From a checkpoint of a small transformer trained on Wikipedia.
Architecture: LayerNorm before each block, no biases in attention or MLP, untied embeddings.
Training: 832M tokens, 3172 steps.
Each number is 50 + 12 x the weight over its row's rms, rounded and kept within 0 to 99. Layers, rows and columns count from 0. The size before them is the row's rms in percent of the matrix's.

# layer 4 MLP down (transposed), 1536x384, rms 0.103, rows 74-82, columns 0-191
100:26 43 59 45 46 63 53 46 24 44 55 32 31 39 51 33 61 67 44 41 51 73 32 53 32 31 74 41 57 50 57 43 38 60 62 43 27 36 67 59 48 45 39 38 79 57 70 37 69 61 59 26 56 58 41 36 41 57 49 50 46 35 54 39 48 52 61 39 38 46 57 47 34 30 59 46 50 42 49 49 42 67 59 56 53 53 32 55 47 50 32 55 63 54 38 35 50 59 39 71 31 46 65 62 54 52 56 44 75 51 25 43 49 67 56 47 41 53 43 38 48 51 56 52 32 49 70 30 52 41 52 52 51 40 46 45 51 54 61 57 52 87 31 63 51 56 51 60 43 63 57 52 61 52 60 58 56 53 52 61 38 50 49 45 53 52 62 44 38 39 48 73 52 53 58 41 51 55 33 34 43 53 37 33 73 52 56 45 46 46 50 50
107:64 44 40 60 52 53 46 42 47 57 58 76 60 44 43 53 49 52 59 38 47 59 64 50 46 42 34 71 41 62 29 45 59 73 49 29 66 47 47 58 49 58 49 40 57 60 64 58 44 54 67 48 52 41 47 68 57 33 52 38 56 41 65 58 58 32 45 45 40 49 47 41 61 48 56 38 66 52 75 38 48 44 59 67 60 42 64 74 59 42 20 44 59 53 65 50 53 59 28 40 35 33 62 52 40 52 83 28 33 51 53 59 59 36 50 68 71 45 45 58 53 45 53 64 62 41 59 42 50 52 36 43 67 65 40 59 59 49 67 42 44 46 47 79 42 41 43 88 75 38 41 28 42 63 39 44 46 43 46 50 45 56 25 66 41 20 51 70 71 42 42 62 65 58 48 42 25 43 51 42 67 31 55 40 47 49 51 49 54 62 62 42
098:47 51 66 40 48 37 56 47 39 53 54 38 56 47 40 54 75 63 78 59 47 59 48 48 44 46 60 27 32 40 21 68 44 49 67 52 66 42 38 22 31 22 35 48 45 44 50 68 40 35 60 46 47 45 51 68 56 26 58 56 72 45 52 41 59 58 45 54 54 43 56 54 42 59 22 43 47 46 29 53 46 57 34 56 53 51 44 61 49 51 40 45 53 44 63 36 47 60 52 56 38 35 60 79 45 44 50 51 59 52 56 59 53 60 43 42 29 38 68 49 50 41 42 69 42 36 61 40 52 68 49 52 40 44 59 43 29 30 42 67 58 36 45 46 30 58 44 37 66 72 42 80 52 50 53 40 67 34 63 56 55 43 50 50 40 59 58 51 54 51 56 64 44 44 47 55 42 31 33 70 38 52 55 43 45 80 59 51 61 39 40 63
107:46 50 18 34 55 57 60 58 71 41 51 55 65 45 59 56 48 54 43 56 65 68 67 63 50 50 44 55 65 50 58 48 54 56 46 48 55 43 66 36 56 38 54 83 52 55 44 56 38 51 62 41 31 41 66 62 21 69 45 51 33 57 57 76 44 55 38 49 65 80 53 61 70 68 43 50 38 43 64 43 33 59 35 33 60 43 57 63 65 32 55 59 27 45 45 53 50 52 48 49 56 81 80 42 40 42 43 39 47 50 36 43 59 56 60 43 60 16 66 75 66 36 65 48 49 50 39 60 57 43 33 60 31 59 36 50 52 65 42 51 49 32 55 44 56 44 53 40 40 44 67 72 63 53 49 63 38 46 49 58 45 57 53 53 68 43 59 64 50 55 49 47 56 66 58 43 48 35 42 39 53 35 26 49 48 39 76 52 59 49 37 48
101:51 33 41 58 52 49 52 57 69 70 61 61 51 60 54 32 46 45 47 51 42 50 41 63 39 59 41 71 56 47 35 52 49 52 67 43 48 54 49 68 71 47 55 43 38 34 35 51 67 48 55 43 31 47 48 58 36 49 55 44 38 62 47 65 62 61 37 40 31 36 44 38 45 48 12 49 62 46 55 40 44 62 39 64 43 31 39 66 52 66 43 46 37 58 32 49 58 56 55 77 21 62 37 41 62 35 49 31 40 47 49 48 48 49 53 73 72 51 42 54 31 27 57 53 55 64 43 47 35 48 57 53 50 64 34 32 41 58 59 59 24 36 53 45 45 56 59 39 44 53 63 50 61 68 49 57 47 53 49 68 43 45 51 56 43 53 60 47 49 40 64 35 32 43 54 28 36 45 46 47 43 19 55 28 53 17 25 65 74 65 43 62
093:52 35 38 37 62 42 44 56 53 47 27 34 39 44 58 64 26 41 49 33 51 71 51 59 46 39 34 46 60 48 59 67 50 49 52 35 51 45 40 38 32 64 44 67 60 48 54 26 71 43 44 44 35 18 36 57 37 32 54 50 42 33 41 51 28 46 41 66 38 37 47 69 55 38 42 60 29 36 45 65 29 50 44 67 38 35 27 65 50 44 68 55 42 42 58 47 47 63 73 52 46 56 51 40 49 48 48 69 65 39 31 48 53 58 53 45 44 49 39 49 50 69 36 57 43 47 42 44 57 36 51 67 36 44 55 54 52 37 65 43 59 60 48 65 46 66 31 53 41 61 51 32 48 50 55 62 62 65 31 54 34 39 50 60 48 29 51 54 59 48 49 57 55 68 36 65 49 46 49 37 46 31 68 50 55 31 59 48 58 50 49 51
108:44 55 41 45 47 45 39 75 47 48 47 37 43 59 53 25 47 68 62 35 48 57 53 32 62 54 67 48 61 48 47 48 35 43 43 65 64 56 13 30 34 48 71 28 40 52 51 29 61 67 46 44 57 52 63 42 43 47 45 48 51 26 36 50 46 72 62 63 44 56 42 49 56 46 46 47 45 30 49 39 52 49 52 75 59 38 59 55 34 55 68 62 42 45 46 63 57 42 43 45 51 39 79 38 49 37 45 57 30 40 46 42 56 57 62 27 50 54 43 40 69 46 46 41 52 35 64 51 60 68 54 47 53 27 47 63 55 46 71 72 61 47 53 53 42 68 67 44 45 53 29 49 69 44 71 39 50 55 45 64 44 54 59 54 54 45 75 52 78 40 35 39 36 35 69 80 44 68 47 47 54 35 44 62 68 57 71 39 53 46 43 57
102:58 41 55 43 27 56 63 48 45 42 48 69 34 53 44 62 41 58 41 45 57 58 56 54 61 47 36 38 54 46 37 45 39 60 24 62 40 53 39 40 57 42 45 63 39 60 21 58 32 61 37 38 32 70 47 54 49 63 46 72 56 50 49 32 43 52 22 57 61 46 43 51 44 36 41 45 64 66 21 56 52 65 35 49 54 59 50 63 70 52 61 69 54 54 40 61 34 51 53 39 61 33 63 65 47 49 21 38 45 50 48 52 42 54 59 48 29 44 61 84 67 43 58 42 52 33 56 49 50 38 33 52 64 51 50 45 47 55 44 55 46 70 46 26 47 50 37 48 29 58 46 30 60 62 59 53 59 73 42 35 48 58 60 43 43 66 59 52 67 52 42 50 50 76 37 35 56 65 52 55 54 40 49 67 63 61 45 64 66 40 65 63
100:47 56 49 41 52 39 40 44 54 70 52 62 35 58 56 50 43 55 44 27 35 16 70 60 56 44 43 40 37 53 46 64 50 45 37 53 76 52 45 73 41 30 51 33 48 51 35 50 61 68 60 58 50 52 47 42 43 54 33 66 28 40 45 62 72 46 54 46 43 54 58 50 58 32 35 44 35 35 47 70 58 40 49 31 45 69 36 49 36 40 35 40 37 53 47 69 56 52 47 42 39 51 54 50 51 55 39 59 60 53 73 49 69 66 32 20 20 70 52 42 60 50 43 57 56 56 64 55 22 51 67 71 44 48 60 42 63 50 41 48 46 38 51 57 41 51 66 63 42 43 79 41 50 51 73 53 50 39 41 36 59 61 23 64 43 48 59 47 44 61 48 70 50 56 54 53 60 70 38 37 55 45 54 56 55 63 47 34 53 26 62 53
# layer 4 MLP up, 1536x384, rms 0.127, rows 75-82, columns 0-191
107:48 62 56 60 65 50 63 48 42 79 57 63 65 52 55 70 49 61 34 34 85 54 50 41 62 40 51 48 78 44 56 36 37 40 70 52 61 56 46 53 51 24 46 36 58 55 47 63 59 58 65 40 84 56 56 55 52 43 57 48 21 42 43 34 47 63 50 39 41 59 51 60 64 58 56 66 46 43 42 60 44 42 53 50 52 48 51 50 59 47 47 54 60 37 50 65 32 44 56 47 46 44 61 64 52 47 43 40 79 55 45 35 49 57 41 45 43 58 70 31 40 40 70 51 50 42 22 33 37 57 44 62 53 27 72 45 75 59 54 62 60 66 51 30 43 74 37 48 62 74 70 40 56 58 55 51 50 68 54 49 61 54 57 36 37 60 41 37 38 37 46 47 43 61 51 43 56 51 52 70 51 67 46 71 59 79 73 51 42 32 61 49
092:42 43 50 66 62 57 58 34 35 47 44 26 48 42 64 34 58 50 37 65 61 72 42 38 45 55 43 65 38 43 59 47 80 40 73 46 42 50 64 72 57 64 51 42 54 45 46 37 66 64 68 40 47 46 70 51 61 32 46 52 54 61 37 42 60 38 48 54 60 60 48 50 42 57 70 66 46 49 55 61 71 45 60 70 35 47 46 30 56 46 52 63 24 37 38 54 68 37 55 64 54 42 33 38 70 44 58 41 50 43 31 65 46 42 54 48 57 43 58 47 55 64 43 34 41 83 47 53 70 61 42 36 40 57 66 67 74 42 67 70 53 61 57 62 27 49 68 51 23 56 62 36 41 44 32 32 44 53 53 55 48 41 63 65 54 58 35 40 40 45 42 34 49 58 39 51 53 52 45 48 78 45 55 42 36 71 76 41 23 55 58 49
109:62 58 51 63 39 62 52 54 49 56 53 39 45 35 47 51 66 61 58 49 75 50 57 45 45 36 11 44 33 47 40 39 26 13 60 51 44 58 33 69 57 59 48 38 66 86 55 38 53 62 61 40 62 63 44 53 58 46 27 40 59 47 48 35 46 45 48 56 63 45 44 73 59 28 30 51 38 59 49 37 53 31 38 67 44 53 42 47 42 43 51 50 67 46 39 61 50 44 65 66 51 62 61 45 63 29 50 43 47 47 50 54 58 55 36 40 64 36 51 62 55 66 38 46 60 42 40 48 43 56 33 18 36 48 58 55 51 31 60 52 31 59 38 59 41 33 70 63 49 58 49 63 56 67 35 53 43 59 55 70 61 50 51 62 64 75 61 42 52 40 60 46 54 35 32 46 36 47 47 34 46 58 45 49 63 46 49 53 50 60 60 56
097:44 73 79 36 39 54 37 51 37 45 69 65 50 70 54 68 45 53 52 49 63 29 59 48 37 48 56 51 33 51 52 49 36 45 41 73 56 79 53 41 55 50 46 38 75 47 55 40 46 56 61 65 44 43 55 47 59 63 46 60 39 50 54 52 48 36 54 56 58 38 52 40 38 73 66 67 67 43 54 59 71 60 70 47 47 60 49 41 58 59 63 34 51 48 28 68 51 54 50 29 54 64 25 42 64 19 46 62 48 64 40 51 17 41 38 33 34 51 47 77 59 55 53 34 49 39 50 65 22 43 48 58 50 60 47 50 44 40 30 45 65 64 53 55 60 73 73 56 76 52 52 71 52 32 49 39 45 54 59 41 33 46 38 56 57 70 44 37 54 79 45 78 55 66 56 59 63 53 52 17 55 36 46 49 52 50 72 44 44 55 45 46
097:54 67 58 55 59 51 28 37 56 70 46 39 56 63 33 34 66 63 46 54 46 41 41 53 40 66 33 38 38 54 41 13 59 52 51 43 54 47 40 60 55 49 64 43 45 47 51 45 57 65 52 38 55 64 52 64 61 39 47 76 56 48 47 56 35 60 58 56 56 49 68 49 57 51 50 65 45 44 48 36 45 63 62 53 51 63 69 67 57 64 58 55 55 39 45 44 34 46 20 53 51 42 64 66 64 48 55 41 57 72 38 63 42 65 43 48 73 42 45 60 43 60 45 63 33 48 40 49 64 36 60 02 40 31 64 50 48 59 46 56 75 37 45 48 60 52 67 51 68 71 42 76 38 51 51 36 54 30 43 62 37 64 67 48 44 53 53 53 42 36 46 43 45 55 55 63 61 25 52 58 43 64 61 62 36 38 43 38 49 47 43 42
099:37 49 39 41 65 67 32 36 69 35 59 68 60 65 52 58 56 54 52 48 47 62 43 36 57 57 49 79 57 36 45 38 63 64 50 52 62 61 41 57 58 56 60 53 68 54 57 57 63 61 58 54 50 36 70 60 64 43 54 56 49 48 60 56 44 38 43 67 63 71 42 42 47 46 43 50 55 51 55 65 72 40 21 59 38 35 52 52 65 41 72 50 53 55 50 47 67 60 48 34 52 60 65 39 41 57 43 56 52 40 73 48 51 60 85 49 52 74 53 64 45 62 67 39 37 29 60 52 30 57 46 48 33 30 44 53 47 34 57 54 48 31 56 56 42 48 48 61 43 47 60 51 56 56 40 52 34 48 48 44 66 43 74 50 41 52 68 40 42 56 51 48 55 51 50 63 48 39 88 59 50 57 68 53 56 54 40 66 40 47 62 58
105:53 58 43 45 48 55 67 59 57 61 42 53 58 56 58 51 49 29 53 36 42 66 47 49 59 56 50 51 43 53 29 32 49 49 66 56 15 29 73 47 46 45 68 45 35 58 60 50 69 44 65 56 57 66 42 55 54 46 37 44 55 45 41 64 66 48 65 62 41 38 52 74 52 46 41 39 35 43 55 47 63 48 70 47 40 50 45 41 48 53 44 55 31 44 47 55 44 52 42 57 59 51 55 41 47 47 75 58 51 56 50 47 62 46 42 54 70 35 63 36 71 32 36 59 34 68 60 48 53 47 29 47 66 47 64 20 50 57 64 48 60 33 72 58 57 42 50 57 53 59 69 76 48 56 62 35 62 40 47 35 61 55 36 47 55 44 46 45 50 37 54 64 50 52 44 59 44 19 64 54 48 61 45 46 31 28 57 51 40 39 39 41
103:46 49 70 42 67 47 27 46 50 46 59 40 48 29 52 46 33 49 67 52 66 64 54 61 40 34 39 60 28 62 46 45 48 43 24 54 36 66 43 61 48 41 35 52 49 36 64 52 48 42 44 52 43 48 57 50 59 36 56 66 46 23 24 59 38 41 67 43 56 48 60 39 58 53 48 52 69 68 35 71 75 14 60 56 31 38 64 36 49 42 42 63 49 53 62 66 54 46 47 46 47 63 75 74 35 40 38 43 58 54 64 65 36 63 44 57 65 61 44 56 21 58 49 33 36 49 67 38 45 27 61 54 45 60 50 38 57 50 23 44 55 59 43 35 53 59 50 33 43 56 60 39 47 48 54 48 33 46 55 30 42 54 51 55 34 60 65 53 44 51 36 66 56 47 46 58 81 44 56 67 75 65 54 48 29 54 91 41 53 46 51 49